Weights of a small GPT-style language model, trained from scratch on English Wikipedia.
Size: MLP 1024 tanh GELU, 10.9M parameters.
Each number is 500 + 50 x the weight over its row's rms, rounded and kept within 0 to 999. Layers, rows and columns count from 0. Numbers have three digits each. The size before them is the row's rms in percent of the matrix's.

# o: layer 2 attention output (transposed), 256x256, rms 0.196, rows 48-63,112-127, columns 0-127
# v: layer 2 attention value, 128x256, rms 0.21, rows 49-63, columns 0-127
# q: layer 2 attention query, 256x256, rms 0.219, rows 128,192, columns 0-127
o48 089:548528550476501417563382499463550483563422521364382461547466499503436580491474512372382444477432491454522468515578477437475545539469594461509632470530560532476476486611556571554516501539506533530474426452511518571494517548458525436615504352526483455477443467629545504599467517556564528470528482521507509430442514486613515507458545462551565446530446578499510484514439517456466526511511
o112 097:514436507473500432538581504525512521539470538505436425470525587543527486525567442509479522500515581414566482495511406530494570529545492534504449509452458484491521441439465562439541586419559516468474522487456499596487511488554558590431522462555590526648450513412451574444545560488486413496435514549512533458562605373498451516450457417509507447555462456545577609413422521543533489481493
v49 101:567461585418565517473415504525445428476508405525639472506460535497572557607465487478520470479519468492385544540520510554504390527499530452536498561519492521528527529429466495458571597479437580557495525512445557424445448463502360592515425537455495425569423525543504448522412446566451468547466397510497521541455522542545428571547490463449495490466413395456528523507553507561546550441566
o49 091:441550458429492466376471451531473533438519523563518497481578508455522503501503489508527557520526555578487447474530541533503517486577531458545480546520447446470562579549437556517456519452427511516545468425488436501514482523439453506526539425488539594440458476425564512466501570470551519493465595570478500463513504510474570426522525619509485458521550536395498509467618435542434514507537
o113 103:416583490530568480479497513449425528605539466523493505446473433541454412509510546484539467478501460582545501445569467425478621528485483507431492377486527567487477451540419508389427558537489546429574530574439544548573557453495367434461480506518516455526532560551483554564524493527556554488487496386589501538527493477445523475502497584580522545560415431571519507441378486468552474504425
v50 100:524493512517581479397478394496476522501469573504548480524463537447497470566539519553603467491608498486456528598557565479531569426398444409552435442537499533465540515544532475444511448506451453481557525513524573525529501515532509480546516431528439522558535534546523472478474454447458571558554492521458498499384402460493444507448575520442554494508452500436524505525398529439474459427386
o50 094:454460533540472644518577559571436458490519567491485439527451535449570497414524505400561544617461489561513498538597530406496463518547474588453522481448537526494517503419525529597469431412460529605555420531473580535494458554469510503521469565522507450571504498470490478571400418441540481433545507512563474578558497582501452567513481408536431591488464468517528495565633560587543455586525
o114 093:522474545436525450525502420563515463520480535508505577464562437576445437577443559487422468575561539472567413506536559519466496483451560469504476454465467458516558486579480532430425568502452520411468519458455548510474478474490484543508510557534429522566526453389463504471515630394468488564481512543455525540542570415551519511573480571493470506606531545544520529451515529455487516492581
v51 102:525498481548518545602576563525422470541483470440462462502518437538462574448436546583548448412515522444554480512473523440480482561532535562450539471502487450467575589463488487462462410485420565489430552531500517436518472503468490567536425429542437485575549545449476440584572482479443511503491496501532453488418518501506514435415530508512522565442519543455481502522502457540524448433575
o51 078:575539480470430495461554493502545487510376526477527478480475454514526506660475408413486469483466415554494550447592487424446508516581527503539626484427504470495476398507484443553456544522507526521429458454475455528503508520458564442509529376540562568490550523431414489512457447612562512488469483487476482474547541474588570433482527564496544502485529537536530470489606456478598460410499
o115 101:451473505456448455403429526511543494474500501559494475378523640507502488477529485478503503596550504462585459473528532551561538460465489558480412613508552430560506547361487489522459411497479476560559468507525496517484518451512611457507513573506439423484542492517516557439452532562611408405477526525403476548560437519530430564471503455474443442572473440485506522489465541476515501503497
v52 105:462510561380360444546535585512477553416619515564549511528468483473520522522488448487501466571460515495410471577558543549491549531486546463530596437453497544487501436562455501496542463566566512480441395530570473481468565499474502561506443497484494426486466478476590447630509507549431562523517528506420491400397554585481597497528560592481469398567482562520461506465403394483502503497458
o52 092:531463475442497533466486531488502519531450446498486411446470598447445461439466481517495464433559506454461494421459449564524497635534494554444465533563485539551506533609477514479555596401445458487595514538441476473540553509535463564513575461457519490594384483446447570528411544509549465495487468495598522517509522438547512551554502444428588453461528491449458499477545444465472489612468
o116 095:495467503533519434556552400584523374509453468463477461547467494527545643585518480531433581450597522516519533524519500489483490517440576512508494447477490459465510486469558487528472418594530503548563553467539446506443544579532536513498380504576465467466503522536487452431539429536431534421515535534446494547507491525421434491492435448644445488515474550459463460481467589413533493437521
v53 099:499443572564526529545454445492439509481375478429478440617554512551474545497446534488506476569500552525395489446529354526397553524563473499611539504453533437477442504551436541549463482485450454463472485558532483495565532504532510539457463541488482437534542507407459537553487472479533413512547515593564487478549551484574651543455399553559627572476486438467492462444505500598480501554475
o53 092:479531452484409472591503560517421460481504412437540469471469535545508480447470524549531469436508461462568486466443398554443492460492474448433586586505486581439531433541541520495476527555542488513532482559416525454452472451604524521577485542559470521544578503543447520499443481508454520471530566416463543453539434420513486533537543417512486504452409581588483581500431484545480507442567
o117 101:507561546498520550361440633521507539532512528583577548488462524459544470532556452405546471499473473470569387523552585542577552441480445448496366420557512565465582481497458514506460526497466430455524479568559460558481579495362505491462614497461477505466426549520536427478519482449460441545561608602526482497400456489485493545410478481511486493524560514481456495487485434513551539645456
v54 095:495568416488511489549520553533547497478498410502411506555498567424573574514492519537501434476539514435516445453540528598551465451513516552560580521462464437551437518542541543559471458475526446419467523515493409518457460435522466542544487473640613469501508600495506491530509504493512569496450505456561529495522513428481544506519398455569466515519467419484401524509520602418515512517574
o54 093:512472500469564462475504522516471462433490574550604504474417477504554471456494543436515465464476529565629425576541556443521475573556519550504493465607548445494625535559527548510444602484487528561590509492504511482524533496486557569528599549478435522575493449540432502513465483529542497586490480466498556524482534421498448508532523553413553423570541619467507468442470411485482471619490
o118 102:461568480503479539572495536475497560514515627422482424475549466611521534471607522470498551478480584577409535520549455530501491509419417493366463487562452501586417421565447374454509457569508545476423571507514434517477473484546458474525378491482503523445500525452509500422549421567409497522531460532464524495531525540469451517485542501473548489481543503484600573532470497465506530505522
v55 109:529502414505515445532499506540502462511543531488433555560555533443554470462562455428564516514569523474454498470516495570520551470482461456505554417435536479511500488475399547549511532463543326482487432552458434441570508436425464519504507597595488430476493519519457562513495564493477525542502494542523597462519460524467475482567496506459563408462515541483452493497503523565417582594422
o55 089:455499516414469436484480478470465541424489539522581489497398429490511526450511609563473478557552499574508486441410431517525490508529462454529446517603407431528458494530482478497492550465459444513412470515573461441531509527444588516493522511442550541522542430479409612525576418560517410418515468541519495480468447504431456543492607513533501594545487484535528431461461603570465422508489
o119 110:585554508503613522483535568489473478468534450502492495462559476480538561473545457480545499481502430395415601460501555462524496477415453480512568506421483547551573527525479399500569514515509531456505509503470506534438525524610516476572522520470438490598497575450492475554433580409525449519553560454485618523452514434447516432536556519515504476578426520485517541503402515493529457437529
v56 097:512428504506569528545506462499447532429552594528471447420520440425494554533557461545507575560488597535523517578422493499499569474598486520396543557537511595509464393565498505461394472540478471455598552483416512571412606475557435479499440543489445561525527545506452418513496539445541517531515581529527495456455472497476453456477571494429501475455523498483509479492508507472532567432518
o56 082:476480359487476473546519504514502500491417471493557486501518434438423482582486497432530493469448424471558508468452589483517566496513527512542554505575522567515464548475516524527584500448546514529535477541524446458550439559490482451536490496563438456485389526425488529556482464551470487607472472418528533516599486621555593552482455579514565515498526455539472568442557501498432418533453
o120 101:556448536488538581522478504542511537499469533538467494437487540647504538453545491430473508416628489547396513441481503549525442530504571437528444411435423468505504531456343542532525476454422495453429518548409525428491504559483488544521508493514495602490503488482522521490559498496464502428455562549542632463526567526516541491522520368541420534488531563548468427510504553515429518498495
v57 103:485518394505464569452453444416502555483538554570512539504430487468513401463453480517465438445480472493473524502476459460515543503546518515465553514522514446579504397562534553497548525500563540556501692611420459543462473478481462451541408436515482499578487502522465538558556497544574562432480592425419496533527503470443459479487470456514481539430519442502537555503531461476550523560564
o57 089:412391474515472414576499465514529479456374486418499524557605504607428519463611502547472446574539448590388518516567501521441541591445431490538498396381561481517547549522554532516550451505528468485430456437512523561553476522525644440373550499489460481534536524512469526463408475477453504494513461538451469573469481530498512481482484565551441527503513489496474525535513604488547511494480
o121 101:553477582534419471515623529420472441538536560437533457407395357441456531572431468482520546471472508431486542541510510456504468454519553487520496489497522473505442564516474600550456502513546463508541457501514572531482458467501412588536577585494424559462517512492535465425547567466464511558406521475575486503462524505568546495517510403526455474448518556494470520507498498537500468459453
v58 101:528481587572534488446503500455489463488528478506476491476515495584534518530575399509509479539522503551528517388491474443503517368459571480564528533478456441552558486561571452460372541532513551531516399554536476433552534431451417488551562523580498522516463497558536354491457380528513527462461530504560515488467389504529491431330502490500526519529443533490437504527504467485534469471435
o58 086:468542519490476586464610514429547478421533367516422595592569456437501549480471548518508500532521478507411502578515542454483565608573543440509455491603516425450505497567510544497525582602516537461506502410466591533380553428511521403418465491439494498502493537430490467501495538419458521542525483462530492475605527580481467461518493364449529454452459579460480444456513530461604530482541
o122 093:467489387490436497539437631553543548562478551438419462516495572572492485473505510472497465533485442473451548476451476645542545565512481557527428458426462598553406450589445493498550463437556541509531538439445495457537459469548510464561521520514463419580541497560576561514369590510509499476489512574433479568462514457498605412547457590535551521479525489514580593594510489471526517464498
v59 099:514559492532493477455575486435466576449511415478536504412490485471541560469484558475450538524516458585530500478431440591533510456462444440565462500632423446469412445475508509570476473520511448447541535537453510516451475557441582442471564497452543541397422469509551478533524412435546571547400462507443602524515538546443519523536479538480598569579453517566568471527493510583543586579513
o59 090:574477551534540517505503564608555507420572524519566562494367501535443532470546552484504516494503526496539420529480467521528488382458461476439527503482515533420535483587482485438470553473484540518431423499584488502528547480440612524466474593533495547514562578551499483415453565526478598440629469505558472423456516400496548439525535517499492472460546524487471491428482489531557519554515
o123 103:539501529558485524402501515515468417514499589521434410602492540544515462526440511573493464458429538547483512541577640469524557511617503528587480494553460517519448530391520488617413465595460561461529436411475518492478476424508490497521471443473620503420500516402450518517591469520452500496458490487536453450484494468594518454447483480520455545534589506497536468527569576458553471531466
v60 102:595464559456584502449454580515445521577507527411564559430459528494438406403606451470481526462460560458487511591491510550559558479514540406512534480542398586488511574503573485494520537488465520546564468472472412553500487502548480517479465452491497536459476415474532415475478499545484520540493386502508552496527446559452514534514383441492505511537452551517671473543519525570483435547498
o60 095:543503438539583477559483458434454492489485496588449517499505524437486528496583584501460610427373458545561543468433572527543560580381526433473546513483532431487518499559515472486552502510520464409493494422549583408447489452481511357469459525473571459473496518539552449534577441467544515520552581513517520528437488457511483431407518485521546493492565460487455486550575386487611500479577
o124 094:430480442445362452442525490505462473487518543494512430469463530529569539507482480459450479581525565519475522440451448554427435521441487604487561508597470511469407524527487524539451569527513507550474620496554511517550478625583494534565453500470459557506544496525464478549501584511493569455492515386474464626531596490509431484581570548451579490474471488412488458510416539528519495462426
v61 097:409447423537465499533504471490508537496515446459559475549443493474531527573619499499558481448478496446531461381458525425478485572471395511565463577437483432577507556501508521436524551492478451484450576566491626433567513473500472548446550466432449445540520565497600518524545547472546464495501428474493419543549444467565510535474541464492484382513522542482516454515496454532638561517435
o61 081:530463587587539563476507468449450576536516508548616525494495435523511558521464593394548504483472556550507603400521495516389482446558510531534486547462460416385483549466484600546515491477483551553551510576561508460497506523509448504495445514513562476471384468479461478499540545513454493468554659460471525497453586440538421479472453514460503631484460492568611483541529484423416446466399
o125 102:501469481504342472535504510584540419541490478514439465437577432576439500502492417549550531468476472416513496555509482643568582500426516500304462435503505546557462473476545475525474482467389504548443441505440501528446491514577524424544504492473490559421544544434510443469485444521473451450436427495559501478632529561531532556544514473571478537540479540481525544426518541449441440488476
v62 103:563509573501490531616608575509455499512567545493430531617378480595503451497469500520479606494529477577539579592558547440433503465583488409465475453473468519454505414526502535526520496537471591528514441615439445513461466457488531450511425447440450464503572472502499517565527595425423423533499437362526509503467554520496526500417561460468451445546388529426520523493524492488511525526500
o62 099:444511524429653493527479502467455447586417502561481486502575488445429515553516496492489444463471544458571622520478552527515492505480498436554458499473542532537483440462517527394478397439501417402514421469551493517542447539396450477545528521443513516548521450440527419493410480554483494379581497520520534538561526417542554549579463493429525472498570503487355541476560463446473528555481
o126 102:536471498524408530465512491547573531543525539562510468462470518530414469499490535553504575435543486584463367502531553437447546443523468498519516558529550538464530523519601526513564519541463441597519519532504575435471455512561535438450494497527515460499529481489478606487508398469480541632518454441577455578482461499496389445554593454602440483610490533484477483590469589477494538467420
v63 097:498523501543470453468484518517552487503540484540453513405559493464507529442532511468531496443509529437487575493369517527561549506485524518506543464429522524470533507421489545460610465518484405467461540506513481395494430449567512468547481437498435499484488375514469516457472418501528607511388514535510635513537460462414446467475599452584478580504589461494526497526452536481475570444437
o63 092:456466498589574489433485490549531525555499514465527544500424588520446440446438387526577462503408473450530493577480539464486396410517533406505654547531508491561503524485529465481421464476621551471475532554434502473506527523556436508485531495502581560502524497413546531477480409474517481618506551489500489453420491535538536495467533577553502545454447471541584589551422621550499473459388
o127 106:478486520505418539582453510559552462509496492482506607561509441469503499461515485529528454498501473499560421414506511588557536542548477494532512456505552429440453516564470483603500482459455526474467452477592482481475448474482543508439482518462511513422550572492445593513456444505493466548538487511490448535412492443522503538513441507533464544531402465533544441524472549487550349562505
q128 102:481508486534388560374425556592491610510477516478461538476444514534458541606523512489519575566446556448551513545436494523479547481497515510489466526461509447502530440423556483575534534568452501443413495454498429564449472497475544585444516439508511598492550550583469532530498454457439477478440502448477575565490548486505572529498559515408404327453491492554498557461547608481469448491526
q192 051:497534522485459531395532519522499566478588460517567432555457483561550577525441532473506489492562477517479448526583459605444546510505522532533480539606516539374471488525537613531521475510442462478414498471549501464542581441463477451472451437417522524455475554504403493453428532521485468484452444511544458553449432562533452522548611596398521538476480479556460484540427433422484382532469